From a checkpoint of a small transformer trained on Wikipedia: vocabulary 32768.
Each number is 128 + 24 x the weight over its row's rms, rounded and kept within 0 to 255. Layers, rows and columns count from 0. Numbers have three digits each. The size before them is the row's rms in percent of the matrix's.

# layer 2 MLP up, 1344x512, rms 0.185, rows 1257-1273, columns 384-511
102:143133130179120140105115088105138101102093136150152154096148161128102172150141172104148113080143125135122168123138117144129125147114070118158145122133116167144168137124107137130135143160094145070126164131117126077150099145147153157121140139133138140106085078123089137119131142159167141136086085114125147098167142156110135134131124140084131120177127128119137123098133115166170138155111
088:132122134100125075140066152158164135099155148117126171120137101093134114157108137128151134113153127123097083149108182145120113180145134111164092102177143168140141152108145114096098096115164151110105132154095161126149154100131125111149117131143107098138114120136121155116115133120160126153129150127150119103119125115154129132102150133111141122172124137157112152104151136071164151151128
097:127178159152156107081147081123118124137114163130114139134175158118085130135113119145129123130157136116138129127108137101149135146089143147083136109113148140129092148103135118153175117163111124118089151115155128130130143149170140164117184107119124159071079134120167075140168143151081147132122133107147125121163153136097120104140117143097102123125108130145120124131140153088144107137150
095:108133082151179140102130156124153135129122096186146114111132171119127152151126106110133135094120155102146118114137142151105065111124156072156139108132116111125119130214123124133132093121147131129115129108099100094109122123133133138109136119121128135141126101151112129149121190121143072131147104132115096131122097117130123118131104165123126123157140124105121102179140082159131139119121
101:142160112131169148125143119122126126135143142135120097143114158114153070124125125151121096146122089113172121154148135102132090142106106119103127162148128127135136103130146124137170111079115131139135142159130084124119133103131105113107132134133091133117107064172130091150141097108107090109080112132131183150150110115140138128156154127117128121127063157167097079160131125135098114106113
102:111101128095099109105145119135137130163124150148170107128130106148136124091097148136107151117089123148124123131128162172095086173166144133122127097120186096095162101157140115071124093135101139175124155115105117112133115093128121086133124173141090108115162112141166113128124103134140162119115151114102165123169090117167125127138111154146130124154115143151147144119134173127109107127098
111:116073130150151128146181117115106175171162174127162130148166100108144113128156141114119131142114169102145151095120114108103121114102091122138137144091144092149105143114152127130095090136142153134084108075110155137126139154079141172127141094118124108080132136086115075159150099143102093116128104141119100120156153124131143113143109170125106113164119147085141073163124176156159126145174
095:091110101129105143089138155142143130141124093104103112076157176141128126134187107117181127122151114141103109109105126103133079156166130107142102158154129095141123110115141098152130134122153106132116072123163143143135140097118127167163093124150144130109137148119110087145123076110151149148156128091103166161106077144136126146160151134104116124140130097173161148147165184107125197164123
104:095137119115151155141159122093160108118123147138106123133124150171132155126135123096123181111121077133136105161109106120161099112135120122126143189134094093096133121155124123148114126107120169079170139135096145091152165122144150198158120110124156149101148130147129140152184087124176160142125072090113123156132134101114140123167153136119156190142121132153126132116131123128147129162177
094:124117098153130163090130089148142117140148145135118096081154140129117131168103139131119111179120139115119169142066116120146102150144156126072029141145079130075146185130160096100135173106165111093106103153128095115121097116158084123101115170137135120161116137118101157151145116116159124143129130129124137133162121123124137122112114136129154125095117135136132189149130101120131106131099
099:127160133155130116127149111135137180123110086166101162144093123114125111150109103111105099123111105161126154141149122130094095127115137113112121158090142077141148209129121124116155084111124149127146137151121128166127159078106118093117111107134120155115063076174109134128122099114170094122123160131110113136068133108111077151124117097121152097128096140163123148119147128115133184166161
095:103109092120140141116148158131092168167105141156137133130127175154118080154159117150147135132166134103147160088093103144139129130116158142129116139141175122115124177140122141125106152103104143132165092108095093149111141109086148126122123145105098121149130173103162103122131126163128117131136111095101095123141122153103107112065135113134129114121122097115131164104123136142154109153157
105:081088130124123120164095159130117147133120147085143070109126118121123160114174118139170121128133109128150145082113137089164136133131106100138120079143145122117147152099129133146120175140129140155129143142164124115124145133162141133086125129203089119125116119131147136094112120160113175098165158142141156125130135124136129143181118137136135152115101110130128109133125142140122118119142
100:096112130111143175141124157162141158124153145161113108118175133151132100099147073140159106123132129149094112121124143133134122110113083125130113138095100121155136148101134143136133096126126145151141130121147149127114083139079108121127143128172127113109134144175142126091153139163137124135102127118135160132128091117086121123104106105134121154106112137140126141159142128138075146147116
101:138115127105120160131137132195163126160136110098144140148105161107141125143112123120157151105140115120160134156153138091141097118145096112136153093142145117154161154122152084122151164139167141112150183166114130150110088109092136131129117113110153125159148118147086131092100148129122111123191119150134125164086104120133140132169104071122083147114153118116118135121158156159134113143128
097:119118099096133093135120096127145076148176135105134146141104080128151093122114154136132109129160142122172076133162115169130131110109130113126102149123121157125152159090127132151140057098136133103142173127161174155156138147123126119094155129122131174133117112183115105108135156130131099119150131154097133136117128160143114134102113139149191137100138116113125086110139147143127155142136
096:173141124123154143108135135147141127111094176121128156114150108149110102142122105151169130135169160142142163144146146076129151179119110123118127111081103190081141086125092128138172160123152126147121116105184105124115139123121129120115163129131165146100107137145120091136123142091170114145107108112162111148132119135130117117109111134113132104138146153140132119112213116116090122181115
# layer 2 MLP down (transposed), 1344x512, rms 0.174, rows 1257-1273, columns 384-511
098:159091084125116096176151136121126127112138140103129133127126123148188154112113127131136137118107120156118125109123115105164051122135117133143138170120120122158139176182107121098102118094144138143109120131137091111161111094125131130179084143154138176086146135133146153105134203156133159091148108136096132120143148109112107125126077165119150159097136124072172094116168105093140132134131
100:169165126076085115134110098139133128085128134108120095147139110100089131138098105155126141099169102111120166142145128127110125146135139110135129100176139156189134091105152141149126082139166115107148126119121121089136150143145113092159115140122108147138113139139103111119125132115147132106124078122191110142101122119099150141102115132096132123111138151152095142148134151161126155128165
107:121108110201150166100129164142109104128203145124135129127155154127149104119106099164100125135137143143129127136123086154153133124101169136135128162096147127108141101124114135136171110128109150128102100103125159148083150143161147100161126127118106124132140111077132136139134132126132162102139148090119150175131129108106127147164142131098121156132112105116191121121149147097125120137142
098:096179135148140089166158101104126143134126128127139152142123158147131117124115080104094123135133154138113126152086140138163087077109087128141136167136139150180148151148146162118123134145128110142156138148125137161111141098091120099116134143119114159140172140185137102138164153136097108138105137189137128111132117129119187128146152138110148127145125155147156138117145097129114127156102
098:153143090125109093142134132160132108113108127115151128138112138112148142141173134146113106160141131121185112146154094113153118150123111110125133142122110138119120113103089126109169100140155153112126106115098151142130123115135099095120104111185143097153138087124136142124155125150142132134124151137086097159151150119102112136143122109162142104100163113133171143142131137110100142163135
104:115086131124130133142165114128095118138096138143165070087091116115134119116109136130136114135117135115101161169117105113135142134156130135150152126133117162111182120136107175101146100108079100088122115116095105143119108096127132083175127110144114124133086114123135133138118108091144133106110129109154088098110111128154162115124154164100137150225074104118121155133141176153120132093135
094:146104138105137149132110138136126117153075096124136147121127120127104145122153173129130159155121103119093135151135130169132132157148148117129151094132076104155100100084154139143109111108150128120180146099157136088138127166089113170162116123084083101107117136121120089146138148115120114090110100078162133115131117096108139121140088081134126153136153133113133166156112151140136125109147
098:105163066170142117146176121116186123130149126117120105136150158158103140183140145107147127120117119151146137148115125131137093143157109124141099132127117099105109120119132118126140118094140110129169118089180122122067170122105101079145100176163174097143165154115102099162150126124147137120156142099077160142111142131154118131134134136103130154145138124113146175105132158136090176158143
102:120189118144052128096162157119142100156105156152109129102118122174116142084135125161132177082112096117124146127121143119143108127127134113153116115135118111136111096126133148146118171123101143181127112095131152123179143144155124161144092149112087164108188130170106077160154081133156162116094134121140094109129115113101134144115162155118181203132073173089115138136144110135151126124116
098:145116151144120107093096102101125086148129127146138183134114144127122103149102164137117123150134117118119125161121106131107109142151115108091151135126131115095138150132188145136095156119130077065062099148145132129148119112146114149144131105136123131157141159108124169103141073114144125064099154115117144092155108121142162043080144089116119159108111097128132121094115126108047155093164
106:078104167106186120117125136101123113135134121099118169159092122135105109075114157111141122135126094139123134102140178156137081134121101096166131115121140138088170153134121097144133117125114122137169085167157134142147131136159068111098156093160133108120150187133164139128106114183150111070097148126128104168141134062120113142128110125112109121118138137167076163142138104132095143129114
093:151145092132178095123132132122102096120137134137156139115153173169059144115115132128128155127149119136108137135084133101130123174147130168149145116123147109139074161125151102133110116127130137113079125110129098150143143091104125136113157161131134114126170139164116166110132104112147107104142121100095159142142111132135074112115161123145120088120145097146154135090109111129133144134142
099:147111088163156127067113128131130083127140078111185134137141165132153107119141138164122152140096135148129132169165129115095141109121136158133178140095149121132143117144141112122072165120152101133157144146175178131111115150097090141109125110119122115125130156149139125129106123129132111100115121114086163121109124143108103146180112135063140131135114122131096142088137123151094163110113
103:126142131100085114146130159123139112109116141135140150083122125114133133082103128078141126142108168128118120108070120122160144091083142131133068094108131105147102114112088114102120163132147183169097088091130087173114097131138132146128139125126130165095116149122144120137121076138078142119099077101096151149155124146105113092115102109170124087106140150106158092121149151107142176118109
100:095103099116107132131134113138116126143153123087104115125114154099152092160133080164141141148127139160152141112159152154156161135134156144128148149132116136161166138124087124108145156134128096152157137099093145106146124113120094138120092109107166154129189110170119106112169135098101152134150126159108170131140112119116117129147146089118099077101155157173092141111111103141112083135123
104:102101147113116118139084102138138179091136132124123104125121141090114118106137175129162104095146131166146148173140141118146171129140121176150139151111101104129127116119091135137143130098106134104081130163141139115139109130151097083100133109105119111121139068124106098107128131092063154121101178109161132130113118137117116104116158181135191194124130112133112141102145145108167115164154
099:153135184108144102145128139131129122140076147109127119127144126091084167124132135121091168114118112140137128148146092110108078130135130094161161129091097114150130136150144139144131161110139120116102121118123126144115075091100139133200133149116102146120121113163091143140190121119124125100133124109117148133111169170126147120149131094097163118113113191114140106109119133165128156133133
# layer 2 MLP gate, 1344x512, rms 0.185, rows 1258-1274, columns 384-511
093:160093125151169138125156149158094146115101145142134144126151115159143106143147168094099129136126144145157122148187104150120132118128121130111146135123146096098135169182146123147146131123139135143149119105156102156107071141102131117116141128129114149153136162085104138104134141115158119128142117137115121117157172100118094130120127151123165134118074157093136157120140081117100125073106
096:120144123125150078105142115138115095178137098160128104174168094141129132107089179171138089129157126141155130140121119138151161158153107120121139120124112102076145154120141137137198128111132140097093193135125145129139139164153111131122129104143110109144119126128089125116141113151121085153140126122089146138161139118109185113097099145153101123121167097082140152130146093083112093119131
096:144133111124120143141151118139100125130097155094128165135127102157096107174094099111115148152116137114162132118109158156142171141159107116142123135111129140141120162128085147146139125123076133123129098115142114136119156067146134148137138141166139144103150144079125119108161129147099151109108088139150135097156151114143135108154117096081122111139109163114148173121142153097133134119124
108:106120108116167125122134141137103177107119147125128123134147093110134151109128097120152106140137112083173095153118152145164120116157116125160154135161125110124085116169154115112163141127121136184120153100129118141157154083104125131152104160148108120115094110133117134099150106125105131123136130102080118145136134101152108146095139090118086132095080149140105123161116140093146166112110
100:117124120120090058130159155138127164125118122083128116139116134105139078111109133130101146135104139121128114157092143121119092132144159079144093122089093102101144138155145123089105147161116139178117137151133100128154113123149145137110125142109067127117100123140152090112127118167098155115116177155101125155142165094082132096148117124144096156078098097129116170079139123162136104144132
111:167077120091129124151094131146129143164105081113122110181092103126135162098181148134113115160136154179106161136105120140106154123132146118111110146129109133148141126158144127126161102134131125133094120153132116112151094151110107166119125133145125125115127148132119127134103101127100093160113111058123160109157087145136164157127097141138177113138153101167075080099157133104144118133128
096:134113099083115145137149087160146132128157110113137141143119106164118118103144150114130143124168126128150121161151130116122140162115149107126147139125116106103156146153112078130137140147122085127140130109144130109166111148133135154119140135112095146114125148174154091142129126117138135124143151124114143070139138164146140098108172158145153149167153136169141111092129108124156138134154
107:131124089097112135100162127149138141130175107154125158160123114094137116132120161143106143113185100162136109097137105128116171103107123165164140091146164128110143092110089109124135138108122144104108116123130137128140152109104095116087125136140141172143127118111149172109118154075131157130127118107100070174112105120122150110162136126149140108101167169124107102131158156140113189154130
095:072126177097133115116128103089088106160111149127161126151143135162106134117135144120074129153123154135119110124150136139139086116099073153077135134090119084121122119147107129109153117149141154155132135117142172154120142109110143093142118128155143107123142142149138107132125109137187122113143169113085176139123119121153131088130118128084106172115062128136157098102155139101135150115171
098:137146110150101128114165160181127133150173076138099150116099118132106153094090123188108090136126053105182116143127136143155107097143114137124138133120130125112176156103133119125128095105137098152118130098133133090116130148136106084121139136158152144130122139147113098160141111133139141109149134139110148106108158088125135123134102100125143139131132107143121146123102141167184123165159
102:152155173136113110082135112153193118149136131124126115132124141099129131162126130171127120118139126166129127130149160127135153140139122091117079117126135153108088104109147070153141126160129138122069135142151151110145113137106133100122138103109139149125136083130123187076112127083120109129130178142120133129131171147101153126124147146144108152079146136124135153124149104112180103158105
101:170122138153119085153126140141153099123156138162127090159132087148171119152116125144099130157149097136090090122166084125144126100181158125145158113087139122154156109109161146093101108104126157139069122100155115092109144105145072105139138123114111097106114120166148118117180164086146162120142137095107095102169152171146085125080165117115139122103077132148123184138093125083119114064122
101:111116117149120173109100141126109125114171136126150133106145142081116134101183139113118159063150117129138134150118136134088136123091144072108085143108076170139121141111126143172088115117127138116118144210132118104129088136159129137098098091118141152118137131131183134106128114147114156108129160115105147174129110115127097084151096136150127127098153119110142108139110138143118128124121
102:138131133138132143143152154063159139155161144158116107171129111089093060134125093101140139138115093125117142184141117148123137128092096132136129117106166109159136110141160125120144076101100139109111144128080108103136125112076137120141126138114180164151144107125126118082137156173103114146153113125125156116098118114120130164144130114098112164099122117123116113152107147133159128117119
096:137102107107076129117148121128181150110116135114126105099142132124094117105139150159144128169127138129102147135109107111097125131117117111146167122107124177108136092118106128085120161110111139149139142115122094121087146137138107108168137130088125097149171168124097160159144146071070109137130162113118152163130143154140147119162110186146098164115080124139144125169127148138115126101119
095:123138112152108118167114139161147123096102091102135095140171125142138142109136079162130156142124143122160110159105101145156158106108130114134142115134125122130106100160142129106172160118105124102090161134170123149143126131148150149175150142110117138138178173110093139140084109113125118133149126137139122126127106148111139120160132129089088179134123146097118139135134101131167171097113
103:162131123101075163148151131103144098137142133145132156179153160108092148157109104179132114121128145167139109119126146109169126132155150073085154141136129111149122117139121164140126079108172158097126104136174080150149142160126137103125133098152153100083084146133139118103165106096122156120139115111164155130084141172084153122136124121107099140123106145113119155117122107124111155100145